Part of a small language model's weights.
Size: 2 heads of 64, vocabulary 532, 4.27M parameters.
Each number is 500 + 50 x the weight over the matrix's rms, rounded and kept within 0 to 999. Layers, rows and columns count from 0. Numbers have three digits each.

# layer 5 attention query, 128x160, rms 0.0684, rows 41-127, columns 0-159
456548548538519528435497508543509509557387536551522444569610465456449558503467494459533472536438458565503540531561457515528442501531512476479476568442611558447439520383495475497515471496556575549483481452524481499490516490464513534470437559523476491356554586586478493525475509468562548518495505535622506566527483500458492512500480529565603569584507577543546559478549621469483518487521437540476482533439521470573547539466444489574447517564462480494576441528500443480567499495554499
501522470592568521486491511473532598498491513525566443498546540497414419563526541467412451491489448484554509560520541555605463601530532512419506505591504525543434483539545515539494514569523504535468571475514577508463444553539582513548506498556487478331496430478508444476504540482505542584584494524591494583485453514530503421533531442467469562509423432508537455526503476458457547549540537495523510517431513572564550496494463502554405462489473536513478532545517474519475532499599481
499501537532466530510510486476488427542398418532599489505521454475515506516417564486578427591551530462544571501514492540453448467539436442436495554502582504449529553456417542507479505468426555509532534504441481486496496499504450492463410484528541524415505459502462442505485516461492512511490513518431470441465449516502444463467502499579557505529517492488503624433510570543489485488543439473558466503499552407583563505534488553566622448546550558513618474424532473480566482546435517
447527454558549607454481432516466464434561492603524538517476472455486480426422465537573487499548498566587555465532536564492539451469555522512457578505586445515483559492574522527476532514463483514601566474486611503559460567546545410535496477496558581438558529486465486504566520490383481497503495490481479473429412539464492512453525533445528489500476473455486435537483477457563489426538619533451558518581425451541605530504449532453556510551530552519460503431474454461522500500524441
563583509449428429491515507495455609470487505461602470418580542535484542569471539538378502527512491560468429575478511451518501501431499509513592465458470486536524472606417575457483529491480483401487569448532429579469482461506497520514487544515518500491467515466465470532420509540567508490525544551438478525523556561542556535444420485487486499515575527511453490457525502438441541531512440461536386463479431570553544460522440441484460518527464526504508532548512545539495530476453534
526417552535450509487478550499529433539527488440552540567547479479561543486457486493446479484515407432486482519500418464485511523616412449528443567546487466494581465459517485414462469434551567533566486548444426523518509432473465520547521488495564496459482534422447454395451531571538514492444471528479497534499500458520492478493607517532576486490552521590545514522443558570489431573521411512528536422478534430442474469571514547540508468527511390478563493519548540512535514608520427
469426484579553438480472533500517581564562462422445530531449497468428532588455517543404568480506518478603448549546510421523505489563519521490613430568487451579514396566533509549497515507579444475433438432543451422507552519547529522469505467473409574473486489464518499526522532467488506475588486509490440471493543444488481567504503574431561526485475531497530419474474533495461520416488468474493525462476484463502503457571499462477408453445455438532463429605507516479381533495541454
454481531459512482502445644510642547496425511559399451531460441509502443611488475470556413470543536487464478544573441489487388487472444564508488535389551508478496492522570509513547510366455521647471540511458479486520547482575491510479393483510553539541489602511490495471500496639499508504532447547462472527497469496458479503512516625567553546502468522446499527439482550526432473444498424407461537517438541480454544438556438560563446559443501466442499518504507508370521500509573440
513463523618499489492497366598525506458516534461504472569458569520509489465441542469642475493455403462484524584490598590520432484575561472432347449513455377539410466523547531454447452612550511569447427418419486554477514499537449523572648575596525429433492527518544457447517474411439542518481540431502606454556554528514493427581533483585501515607540526481478484502554447435563530533430562526522543527520576466350463564434553492497532397456508505566441554520469410574519557597494490
425507488418565608508503566445530447486527496526455513407463455478520510556436513477503524434509517500544501480482475489480539400448536498445497486418522533566489565500512509546521539453477404595481507516499578482486581495574519396543507525506426563526568509434543587557522511519531427546629501526480497497523539550533528614473520483463490406500509445570522496528519457554505515434563421427585440530457489555490546452448503598473536460516537494574414527542462427500497513475459495
568452464492591529468507497491427505504531495406541497482409481540501504492488552588497545521478541508481488466505555555457500450475466455466472530490546536426441535476515436433481523521514565426487528421486565527491443432517505418468477520443410479550387473529481523588521534542439488440514506491548531487476567560545429526523455443502440568606459493496463534528476443494509494498489516465521536491525467573496494504413497549514529457442457509594551459491408454581454481540447543
456505455415449639545415486477566437432474528593441540447507497450555468510522473502535472431620529528439508494545439476427459385450414446484516507457469454533472465424478518573503503464470503605553501599511528535468477506469482456500550437494552477517493464461473436446511482579501503421505597422450466537519431480539562491534534502495516488438487483563499510570582486562532451456465510493490501405499494438517518565554581469488603577561562479510505527520544513539435520470508475
396546515503421490479568426524444565466515460519589475463568414570496528479475533415475487504516402426492503463517504565542448540591494483496427442482463504514437498540431530479482461510394538440496472492432447514515374586471524566553566561553520392359490540550454468457433544403537528501500440509529564454491501463490453414450567452411489480527449538434515515504508463407533495543517549568509432560455455552503480432453427506498493375474461511486459551571473632592523464517471531
439542517573616453461539479511546503519489552521473447582470537473411517538353524543494569562421472411499451454467512485459469436508573522490535500530553523454523515557436483506524457548505470462501428493461462506439521561519492535484384596517366432421463528399577562555530437441519544525525433566567490545461534549487467575533365523490442549555495467425462558454490563506530494465510457572504506533505473509464565467371539495529505484497450523581459401520500456421509504550561420
514420582560477435469509543519394488502545478517494490527511523457509573487528455508645518547453515537362461556496508544525505530608494490462483455566498462494438475571591518404489500513527509487428447507427472465552472562517410496544561481571540536524566423501524447495512488441528562522404412570498525493502521545493499445510555526498487425549489493488491493559487430427542471483394608536447504559456566566468480505485410537476580375436448581513485498446462526526526507605520514
394502509503488512529459525489561466545521476539533488488569473488417493533487513483534502473465492482460493507493477465487540474496473480478531395486577430516512490440525575568502483393567609505523509517467485500478398464453398548582456503538597506441544538441512495514521485511595456489578491502536493508527557437471442470526541439494522439506457490509536481543538453539486522496423535547457514466482510441475538529489427521495499445508527486508531393458507583454500420458523504
456476436481471479440577499490481481542481523547492496417544519486435502509445492462474594544513461555560467479448584442433476458539510509475541501437557471498562554496459477468493525492602561391551442393493532454483456424480533514551531528479558592502467578474509520600492433428538473522604413545527414538461498524526450511504555480449524555489482484526515465497510550491540590491480502471502452544454476486491512485446461460477513512521505511508407503415539535553425421491510470
449575472594489503522489571442551550447478593608613477493502539503537531410408524529576379431504417421485480586492498540542486552476540604453488499509563532534431447510417577492515452528530468567530536404400505369521349560435471470483471556596433386401496553588496514523531514565472498480487404537483475507520442443503456508492569493551515554478476438450556541435496519443443494549457596513563526557445434562445570499538420547586422531453476515500517470519370535531531503572633565
575548450541455510427527468453403490601433525478533642565490522518479438468507487426511467473434584578328526441492628584501565543474395519484521434598509541509522450571488534513513515601426468405494469467499517589573512555481620479482647426540497466528497342507575504404533398546451489590447492518648493451493424432574486410510505417535416522614382400416444328604577551603406513492404631543446468525487488559466439523448500460407511491496533477533484553487440502615480495438492485
430587567417468440596524399466480531534492584543524420486483463572621411484523559503534530421529493449462510433476460529432437468543521494552487516430526481556520552555392533489492488487501579507571481525505558532428412506543583536494518477536528368428503550487451489440524530504498509484584500440499585553510416421444494448495573512500521482435513401516534609567533364471552511534544561495484440486506523571446503439564476502513455521473538509473392460447503529459582558424476451
572559516389536551492465547564448509555382537510539568620527499476489527520595547485471462534473407541472565528549488464559498512436467468574427572483537561461478565471535444374545450519410456404461491526480469607494460480469522511549406532436481563493493536609523554475410552487574467517517551620509533525578581552498558510608467513503518481533506532514432509552435521421491516505535472518492447432556417555477540441442521533497517526524475532445442490520554486488516574449435448
519562481562578537445520540442487506455530450521590482533499498554468527483465550537494536471514468462577517500448424562592516530501493433431484530450545526533530577370467498546457491499461446464443528488503460446606540564401415499404510545549462461377513529542520430491528554460541533519562532448476434490445484547486480469506496490477536624544515481507525557481498513528532496571531500497598576574496546418570540521470514542492583462528452517495463496510532501569524495501519519
658508398468609486474450532513565592465469499472565453529574478555477396575523512517475542618439413453526524578511486442536467536496508474434434545523509539385420462570545404467500488584442525459486507497549503487465392466476486495471414493486472599426395474472532507521504506590441586508586506583537459499531519631454501426520439436445438672483526565512544536419428521413467576518499468443608491470531521476474551499482602517487517590580468564481494502455529458596493541594539492
509513511420474445464469488476447527592473474516569495431477547498494454490539443460446522570518412493478446548552552519589467515435581593585489498512505528462517461464485619535374507469539434540432550500514471506559481571459492596426519584394510458521505490417442476409472528499466493537465547441552511462506379487408487503510552503553491540562418473486491515503441532440461506526494451573451425507395488465468395448519410517497456395451414451466491515531487527595481511490469492
455487477466466526529447547456483556467433564455406506492554491477452525518509482467462494528441497556584473541531415501546462330532509535510482499535533484484526511487518484529506545477550549575566424526517491418485533432456495489457438498497444404496450520496547459515416546463506542453467431484508500492568496468533494551497463563525476458531433664559462526479497514526511541434517491529463446387424475522490477547509568453529435512500401499491546446499519553437591421525488407
581495588493433556512495482545506491574511351447541533526488551511517519527509432512575564576446575461533471433461412539492537557519550454441508529472458463543503454515580558524548513491498542520486519477546528438521424477509498571473532493413421538458518497517471483472500498572485545553550519500557418481516554525374556391418486512454598587419541509603476512411565452581485420594499556442491479468452529463413480503512447553448487638485553566485463549514500479634498467503505526
474502463506543418527438520500485534550427473518560482522503487481560551449525510538464557447480496482522549558501380581507404498500461433567591512536553536471446560383514544424444557513466483455503576451528437518513492486470453460355511489477452550500603436507418421448527456508518516542492601523553494501480531484453456556502551575537476543500460518438513530551463435463469487559466612490540540476498525505524483509548416533491394474509434529538532532405601421477406421474421522
532472499454522466428440492474532455461548511468459497577474481530467461577451550523429592561537459480441453500565502438565422432400533484532525539436501486559530492514472460463480511497482542498494445526589470481555637425471497526531551488493589537466486487556502573459393579527389419548472480485482524482468496477465453556518567444478559508514531451509527425573502576505447502545469457424522446508508495540500533450528439515561589506522602492426525505495420510523510527556489527
424539478506483556560471436560565578514464479499513559525594510497486460550439508512522522565378456563506536460384530567485446461494525463471466509430490462479580496551582522516463509420525499502521535485493597465465478538475556444515533444491549526441529473478406394565457458487568564521595481463464486483524474504486529521528464484533565495473486523537464507460575487491538610430463514475438552495521578442508530438466518520449598513565570492437472444509494433545520573558472533
495503462444536555553425451491452554520481526456507473394465504502547525534472573585595539455482447436505489538611571469454547575462473516533560498408569479511462526477486521464555503484472450548571537527539458529517478516585420485523560562554504532491502503460513502525508499456538471547426483491520517518475439439452493527512452546521567554591451522539556461488470529476529509535550486512545561487405485507491531516507538544447564402550432514506449526411422561562542562568495601
572481528506542526545437530474516467488419583572576508437574475411422567429492403426408518605506528470495516524474502474577440500407625551498548432550496541416556428483567604534507478427443466593529534500468522525446452528540406568438551598481452498447554518409358445491567479450464437528503529510499480565414519541431501497540555450461503520495463523545537574528486520558527420473549451463534575473530392535437487451450493440451465423565536493519449569621479507561486458448438476
537528495499478490513521576495457576538479500485575586451462484483504475443536561524445435602532537464556472555454460505574521535599476492549565470542436542569582472524505497566537504564515530386525498541511466459457547505475482522529449554551486529527438461563522571571530564507513521499521443602546459522473525472493512555433453499469485436514562340527547526487542573440530490443459447532493465449595568579527357508527587483450473572526549517479530441497524570528546486475563450
562510560557570514530518538566460481522483522560463515432498536460616526511490564485536453444588510479487440552511516445477543530369491547480446487397488453430405596498362480539578451491482481465468458542527393422431499464409505507563478478531491387531414462583504564466490509473475570395489538454547537547517509456443544512548421510500430565469532517538468522575479585425502443539509436481461546541547490497578468500561560544491541606556551489479473460452508556538554480525517466
582524462457500559456485576448593463450556544502520497494512492611440479448507538386452578534573420597526519396506509503529530558523580503496446476470406575481562523467461467577388547475576516566560571449400505560555457469571467472518556484466569529553517588495461527494522471491438520476510471521466497549499521625566432496534490499501496538575435376523495526432553484441501489567564589510444520592502537421442557499519386579556534511504423456472496493496505546477449558489523465
532458444478535506514471498537495464529488496499547496566448547497525498569530415417532555585405518510453498581466524532525428514537566506393507508545396480489512532514530498492466444439581517483515496509551475463472505482552475525523496516548623572471436492497567521478550518554427569432459472551532449476540437499561551505484474483559488521534489452571515483494517569590564556572533450466550485569468400460499495507565456486467444505437543514446585431533481594573475584503536477
604480492524399511456621452543446479461524491455482415516491514531497554528478528499574531455498615445524512521485589404520547568573526499540558465475510520498558542517500462424552503520456488480523553506548490514561540506512499520524459498449390492520492481546549473466491417572527417515501527485459486456523556505558494453482549503525475463396470537599454552466506479490534520418566504414543559485545514476490548474476500464474502503507569609612451594505497545472472598506464532
455535568525461469504459456526584463441580426569385509527526482490557422493549531525541517505554512513494455517472404476534585556466444483453439443418356401518479461488552490535519469599511501488491476529473490515526480436515454478516561500502475483528468530550534524499473489398469590454578480503531528521400492555426405430382512518549611510486484428438473421498458667493414390533427554504404426474517553486531468500490475511462462372513510388459555478441412455501583460504520512
394483564595606513448532485479540580446530544512533528517463433458515549545481544522482481554505522526468541530497525552495556482470497529478475505495476475549566487543432499426521449490456521537537452421418514479514464554512545559507547556472469517526527431488524522404470515507509470549391463490443631534495565527558404537580466491491537478541476383506490541493542522514553540456470536513493562520557474605474552528534477486443469582469556568570456485657485599568477544528531535
430406583471495460539506436509508475535500478500496473543524434523482520483495519551569449438458527475421459554567547551418463465544432541514440482383523529458478457475489435479517487444553441497526497527493510591524509466413464519538507504569513563521411577534460489503547472576481544479600543463558492488506483551520457399466577532458518543509502506554531412379441481539493481567483528509479466575469388524503588463503511498471535485521432564521430535464428573443562444504514510
523470462525526536552537484543509514573549567519513573472513494495540562578553537428732472454472516490555454515464549538482471509481541554524516536506501492545397501441477420559474444503501506430502555610482500469437470582574454580552518526551489496531410501588464554538481487397394492459470384494528517474484500516527463568520527580501538519533456529532498516594532501494525482523512530500438582481495499445467511504475530525552480454460497474497451456574477518572426528499518472
496480469499694550525508443468565508463509537553469387487515459501508460502486485485563487435595577430504469486449450468431399480434598544440441427480538547508469529381373538555423504390461440583502486522452490551512552532518485433569521513481570461528478439418537471466513522503569444513506578436350495496513562493516584568565501475531462522475399501467436521541539448505457464454511384467521445473529497557474508521398543455486501536495487501571506517501477481538504468528526570
485401535663590566539534486462517459508547437503528524549540474459456418482548576502520465489520512509571617406530471433455545496501465499492514469482454577525544505550496520442479443566470461447556518514469487472516503556391542516475490498543533514400556506565533607478513633459504491530534558520435506551475602543495522511533559503510491511521476443508420450477484607482486524527418524537433544562569586532510410482499552423517490512465499458562586593434442594424481477465592590
550369539619471519479466607504491474594441476499572546580409404534512498585433484376473500528499543483438463567514509539484381508490365514499526515492582521476502601439372460447517458533480577522505481524469441513528625459521426522528396376504582540549581508414524602397468550494533424482406502564506506492568499518423412503542528575495530514515579437551466496522523664439530444591445475499488548532492516488470475516482510571420520539508461451501479499501489394422477517485581458
527467500466498477452425312488535492550563479516545512487516568442446522554379566526426479556493527489537460509491480483589506528587522492542600498464512542641605410492477599524499583511516408520520518568482566511459458371583461523469527528615424454416442516545521521539580507434429420495520557491513473434377535359468463513485522410598573482477469339437543522478447503481485474463456422456585447416576501473495612590468425468533511447510527443485515483530436474484579447325471435
574366514502403502484551576490469505478470517525500507461479544536455473576561424466460506497422537543555404516425355497483474602529412497452465524471492546517521486496607500406579505490548431535444550527517526524498449513477499480421400551476467623483541579508443457472572531472562483529534499611595415520460412530436566394469478517555538529425606555540453511536427544583507450464510361473486484461435544423429459488464495437559458573575484443472490546599534467575431487489474365
466493503493380493508467513557490525612508527475533530527519451592525505502588560623474453417537573512575493500445526532401471488531565468496444484556478539521429508498470473585511486562493455526436621547488537537575515560529498475485495524479558530609533492583620476548587523581509575453510526432563491542541496571467450529455504485486507486454528540446416501600485507537488476439468548561516523515520553425466422466492494473486476552510525521540511542559529424555441462472470527
600512532406488418484537520472477490441494541538475482579448452453482440504519543542377507461541560475482436385585374484574492472618506631417533476493473433449505508551515461456497522537444426450486579547503480521570466465503555542495558428518509406563514450419532469501504541480420475500499470476539526488496484406445541540533475456419429553474506435521433487481445436421597574416543506556461549467495463511480487425510492354433507457439533542539502488573507499527498594503527520
523563470451578457598437482476531517499543430498451420593410455503453449520517476528540528593384517547521434510532475490523501488456466445471486562465438398527459510447458554443562476384533421555568446543464428549465544440494427458484469354379536478521501449441406543452550522537530531399541521529459445525511517495414497487464490564387563540480482499540542394391513468471504499498447464490458498487446418474461568488509414575511468564507468540538513427453508498579553522410545529
470499480532496448410463512551554467533491539511475519511483470513546486574556556485616490423524532507414468503569424446528463476480463515416451531463539548482491486446490480565415544623540432485468579545474503499532553533445471487496430451475600471497519414466512541520482480464534427532526619471486461473552518438402566464544483542452455576496603520534438620461509512476505548442410493472440424549526488493369538456435505436574472557514489501506445542484544478488553530471497615
413600643544450532399423385428417389615439514461486538545571589514507529516587523446514534492430605468431410577526495493539509464536483488558418490482414414423549438495458418482449430494550364465531421483447435593502472578572461584577452413406531544484448582519576582435430542553398516441583427522522509372526460498413495482577583443475618589488522387520521370478555504460414528576492513478401543507438486501427619474516327586523554506579473451501473396516513533453513506447581416
375523461433534353561469407428541561374537530553476510542505489480479481543553454530547501557477487487611575627538430411449482495424409561524534440409362545444479444435494491467521480481582584458625553490502453445463557537441534533590513567568450529539566530590441446565470441504404505565565533519499490487491545477456480522491529545591518538497512527517502501400473482460455523434384492482500501447589456546518485376541508531464556548521519486489536535450588548522473486468547458
452571514485607518531421473478586511356541491491416495489490432404518499521462502444628589631368556500464460478550414515555591586487464460486536486364452441531464487555584443395516476472532398528491470502406530458425520484453480546615510535504603562457541527511534461401429434485498478464557466561455560538427503553514516520456437607440484534461433588579491372538481452497569458510482489501533488556538516513548481423415381525438576585454494495548501452471526530553573645542565561
385349420522491493426421466421552511501499529476494508494432482415511476499523444478586527455439463491446486594462545486499492528493569494449444469502566429493592530500475545431497486439543491522488424482425581495428495510498483556531524490527487476488522451464394524496450474465460547539484531436502564498443492500481425485574583516524541567451460536553488516412433486505470500470627467458547557477490510425469593465477365498592501510457472488516430373545500579512500635506556567
523399509630604594443569513508581495476560495514535443558462410559509465591555483489562503398496405449497433505411535511408507492416555508436396492553537477417506556416457507455447443426467410495468494554493520542519522587414510443559519459455478513496446462398458466544470517493547505455457524433467537512532515525571518492522473497508451517510498453482456492437461538507433489559556478505502518543459549372418536470411432460533522581435485419557569391561497505615471547495577488
601481510441542497453513500408526514366618404505428418576432486523416494522544450458390468517534518498519442485571456604457500460397571583477457540551503460470540583478519468504473517471526422516459495523433460545496569382510505489576456500522536473553563477464475439433542498504497426513426581536436455507576554575476544480550419595448493514493497536493512542463509497481491500574481549513525478494473434473494589456503466545450560438588530513528524481405500467533583608496575555
515482433402449455514559523602470565565538450522465517501487568457471485573536490416492516500499448466513478476509499464432420581530460517550629397511406535427625555531541551569543608475550485571542591555495491525503473483524467472473477527531498550505548480465503455545575443501477475517490503492497447495424540428547514513524491500565509566477466401406481500513479591427609505451518489533456415492519480554649474546489443482340473498534530431515532498474521478489506529496497503
514572511572441556420489526427475456486567469526511505540489540503439512505506550497530456523503514519521508578559585447494478438488563456615587479429488549555501549482515476538489461538437487476508447530507509553519518526613448486551505607495573461446521530492555502425516529481535446456537464469443434466528515475508507543472527544527483409534389493517510473516553570468469557469512442498465539519557479459524458488431520525382487452465525455565513575471531515447511512530499502
596518432499462500522520358555602568438549424569431494423456442449502443517483426456508497498484495536533547511463588571489441526471375443524490519454445547514514668391509467491500507474522601470457523435529409533460466510413551524556546523478480464464532532491468526590514435533524486529492498548463431508510512582541503473513585522601558494485471517542514536495484483547504531589523505444417501504525565523585459455463496550455518504506596539570491450491560527516523539435570418
346469599542486520537484463483536531502450430467552555437498435471535517519512608478549478582508461414478552536528534484494487467552405448493449500476468477524515435460464510531488432535557544491471526492477505460517426499564491512557530513511525416536591487463561448446484445474554484500470499475567541543557553484441485468483467533497488462495489508533474600504487498492668539477478399495492440550486465433472536435503520406522501503486497571471471550442462549404458498412518470
386536528485563502463504414514545525421510501487412399543546456437526484491562474437452512486415440505555552440400471557473565511527483448442436501349493433497506395508518490521502448501613439584502587564470589456533477499536406470585485470503596489522440578397584528551604554482407547479461417532521519517536568607477450449480424521406576566530509469484583420489447558444507477532464534468551491459489533484462551561468585453466460541532520505491512442504474603478621577484522522
523454456517560569450400486568588523425458453488581640479585561520620493466474621539477542519563545537410451482460534524445572627510445506481437516562530499519463424437500426442451557552462451452477505531494449464494582536413434470451554501485519492591509423489508543509482507480553570448516573532495517454461497623493526485479505518454543496427592473512485488497522556619485507579466463507490524428480591462594415490516555456368488480456476582443511447473475396485542460472443470
425439476437448546493495516604440563435552430536497571426472529472524473569446484505487485588566578428502516536523433531501463497515499502556581471479427468545562440457491497510527478569456512458473472462508532349618437531493510494449451555576550543465481497474469513458449525551595529544497447582473512520393461419467495451533491517457464495498513542455505606557572484384413517416459563479497488432483572566568365484587548513485545455455510441457524567426485417564436511591466603
587520477483568424502493532437521501448485498466578537470376579479540494583453523459519512500455528523634565412384538404463541541397521460499552608543500537545566439493502421401476406518513479479493587562535470462427520497426517574524566463510420457467522477559496482449414435517428443560341561466504384530440554558567539552494447507519485508474438531563486434600452454518529487591490433375490572482495535502535464450430492404509504435587571512475550508497508521475444554494485475
459512513600471479500484428533484456538451498434510493487496533564534554408509512532549509501418433549474455476477442526507393516617538516546458482493402493510436505526468535491435490564492508517477521502447464599527476503502493494520524536591533392485573481490454410522553433517525512368494482559516541549497472406420419536444547574541481484534493493499535422609481498483470485579449557528466440577485505537533433434480453594465486428448488438493518436428485479516516476509454575
544491533510558469361458470506480565563582532440452466427465423499553526525442564574459479420563522471506444533519518576460526511559613512561562463426412428435493444685469517500474543532495466537479474554500511464465520465490493523522563435558497543504484467561582567543505506431444510525508524502447440493485592420542548481448485497434521492514575493454409439490456542472395459534449488509465506426591420548482573575470505551577470466509554526560486524504435490394488495518504481
543533496543453510545471514554491500440516536554497449557544508508382512456455428440626509544481424513447464520537485507493506520603502473548459496499534405590431437476507536520494466549556516514501419455467529524401460443581542493569579455493496505469521539435464496486445525454429466485485469481475524498464479466528543552534525498479644517570422511537526581549543503470546455535482539464511472569546507519423505409495512581544554507470474524469470498477524483511509504434504478
523578522509467515493402521457569477496499453490485564472422486486473419510469482558504416505539498514520458534584493486469518514533485465451459506452457536513428400473459527440510501498478527596537473416572564513360519485467486549600520446425471458451517568383510457490461633566540500566510472484560580531424484623452551540466520487561521543598496455556508448441518470515511466580427476508417516481472533517468482452401413511503485543481436493495434501493508481479493469541615443
397463550471503494455570485486504524379507566518437491484489486598506430610485483535463504399647570487476488507554487549567508483464519503601531520460502443438457590529442532481527480498510492565513505489496396474502501480446506527498534563481370367427537533549514492447464487512427534557501515494483545536520476462609496546478546517426520594412484510509521554594502514411583499524538578448434478555482540533526443502561520493533536512517555427502540484528424511464516524492435455
517521462416570524559510483443589494485503493457442527464590474557588482515476464465560525601391467539407522521558478459485543494446418525486457533382496586553497521503536525454464558451538478574491571468532505529551440512506545528539566503504584466467427514485559447618500524588477515496579493494505540520445569513526547440568505471484550615632486487542454456434448558439469472445594521495526471561499595424501483488496558533487626545471474441446490408459455468526594425556562508
460532571529510501571417522531530501551500483571448462549471481487508601479408524439499588462412448501387464588495507465464449510438510466605478451532478528492483499529490541453463479566539453481489395470472505562439560505564459572563543463566496483363473471468475546551430491464499447486473472489545518482337389539474483513448537519438477404522524568505522476609501508494473490534471402465452366532510467507558621380448400356525531533576580437444591508479492491436534476387502599
539454447476483451440454568593488501490484518605475509412482554477475472590468468549486478474482484502619536499468491574442482449551529514509498439445514471478571526503501555500488613495495549523535534562559524500496472496497480567476482493546508465447446522494482530514545520481488565502566520506461551451570467528574593490529447546487483486504510440500527460466519458556447470504525537535489484432474384542532528532478491533499540385487485480534458463442474545502501523545496564
498505442453533465496439474442523503385527500509474439521513391483541478519448538434436533473548509569495507538526544445504546525526519551473512438474457410436510465491448471503575507491533466549518610435470416451524525489489484425520499539517506442448576513510501474492454559471509464536595500494468600596422480569504559537522481476440509552563520399434589478476576517560440493498528479545468470475494545506574571486482522539504500432521517506541466505482548525522439603519565560
429473530459403480553427495556574443480416459609430580488504485443494485457514506519488505579518562543408378437581365573492516528553438619541512480559544518492427367543478549546510496488477484540432478537547521520497481476482465526537507575537525513496531495525498489492480632490602527423492545515473522445504501575542514517486521561449470513478473494454496435448487537533517414428384529634565540433530507548560452480515483476366528435451555501493440468570435476522528445510385517
536532538533439514584455539499449461384505529469423439523553513455503472472454497462401557552538461458579459517485504474550525497492554559520476530564521455516468487502471437544467495474543598467469535442498460500411488456458451431540479489494490573471418578435460472509536479612486482544606483529548474438454514463614471397490562496490510516467495434505548435524531433548518590574580438511463459507455499475515547470440517474556508581559542531539521476420453600565538522452457532
574471467571510497478576541510422515413581584555536484497458421475359462584464515565477426473625502446530537473606443400413446446461468435497557507514490508518476593547460508451465586488429524528436499485550511514483597521474603478499481451585461499426405525489509461569438492550520351626425504425423564499516494489542466595467548344511507542463515505524541564526482419547483517465593567432518593395523510518544502374553551395518476490429577548511567532546478542483462504464469503
465550538482567464476550506520581437587506499529460531536599561557511506477570483501559489561445396564577535552521501514572535468557534547493465491509518530538498531441527393586536541490509482583476530505499406614495548612541465425600530507356445455588564634467431554445518369483412509469509449541506439570531511576531495510512567532511546557549501590443460489428542460441465524497547479412520566474499509547514503538554478518478484491465438495554563512600541516488455449450596531
416494489448451438528464421607477410515453515538464565528502561555477419512546454549585451521411610470435449590464549550553445470533431493555487477492381469542474498530471477506477551510545526590564351442529476562480407515532488509512497546454551518550463490540527510473570543567469475480467447468556501422424510440448524465497484449527481482432533468515608501505524583495611520485498555477470556507538473546535487475508436534509436415509485458482554488502491495557525476592549450
404490592488462514509499595550405569590522557459570603501450499530493528513602514458479395578492478571542522486544493534532501389514538428574487499460531497486446505599633470559503599458467439495514478570501522532516509541541499545469460520513582509524510540575577525626419520613540529510500551513538452539447495548550406406409489536558487397467540595484489404504620383519542541521575587479509441517352523462575462465556526528487523583467439535469468637500517492504520472454480518
481563525481454489563472471497505529534469495533547554530460470499554436555482596526488492558474411506562451455414457486546528565497538426460560546440475477566517353560475540497486451550514486498521597481420544463422495521552498487479459504472509539486523485496526514465518522488499586486587443519496512474445475538537513561474490487479547431582552489439554465535472526456450524595482500541538468523435487449596416519470424529562484535432544430423500464495420440556484438530510509
516542524454536556567459426468505571432513526496422525490420462545610556424638494538529498469498461452497481528516542420518447466576447473536450545503551388457488465575515478515686471496471523406493510462559495440458514470627488543579539496455555478536494521473485448465514486521404535506418395489516487460483442544471524530431475569461514546518495573495561467589452438462501484416589425439473568572449387438645486523655491541347495530488478583452435433557592479503439588418437491
473557456630483574423579528448395520537397550508570445493401577516442595522430494610439511520479471433443521399468518504491506536416493521500584504586569489554498495467540593543410485562459522450494396386454518443513406561550493501479470495503469463410511395478479572537485500486477461500519559391465477452580538455513526543448519436434617479511458494481494511457564495582468523554489621532524410569473431570570430439493528518495498520545485499494474563588526520505469540474471469
507400399544444511480480593560464447431529539450469399503491439555508468545495512488519565423550430474467482456584508516497425568531456533506413496392502494532438529540485495471397513612498578509456545590606556642446562470443403559498538458503561531439517482551561579542508499554403563591466547561486579424535490421461451506565565522405475526496446428593533509565480445500401496567538485503474431577465557498385492411526494562522542483400467533485525498465499474431504456448521482
429483549481469540549449483482442549587468494452468526528554481480495489439510612491559439554382601500495388569477481554612531547528538533486478454575494441527482575592475443455460435474391507465483421474454591472485479517554484457554453388552467520481525371508598430451557518505531483476569507546533440458508550453481616485458599499489513448480439520568547496573546403560564531555472465482623456525476490506516542345456432501476521529562521493501477359473480559476531494474408625
578517459375612480515444470386468495391547432509480468495473531465468526633486529491389499475534561557447507495489489504487590496570545428518451535467428473558470586526443435364518512489485372494514478484474483431518474478459488570529551479570468556480605629562532477382463571475550466598474471516512580467481403582437541469507508585486554621471510467538547526539586455445506501534428489347488431458495537505496476534507484561486497500433451508466390450507440474427516634512467470
495536458450407555509493481569517510545364525444573573549494558488448577458490521410532489502461498453481453534498539437473405511396506512507559533548435492515540570371563438592533510399458507530512495536532476540444522494524463478469503456561508556459572534542498494461526424436559411454518529512519477567514519522474509514517497459432511543602538534508561456561495493461548438508521451450533500503546502441528516474512437530536475523608494407501436490501458426388516531404477558
578598514453445476514423457447425513516474526438561512421549457533467510542483541499499456487498494498470485490548443476513408490662528460547534444360514577498498543532536421465388561495458494533482512515488491651577486452498546549347414489454400491525459447531624492491528523559578504516534504507491526534556429478487454603450561419564462407486492449509467465538453441519506569416581501509561401405523521493468496497556552500551454482472509563533546548550477494506516450571453529
481498488499507588437464497524435540515554575414519502460538384486500494549421503553606535447506434395511518530484607493505498417503508447494417492428554468442526495494511407444466530522463503595500573494485526484453450470459433416384473479526441484519505482463591563505461431449519376434480519470516509546512541487530496462535544379438463446558561483472389442527487349532504537540534505463540545482401428473526513452445458424482536445623529514470594541569469539498407450456481571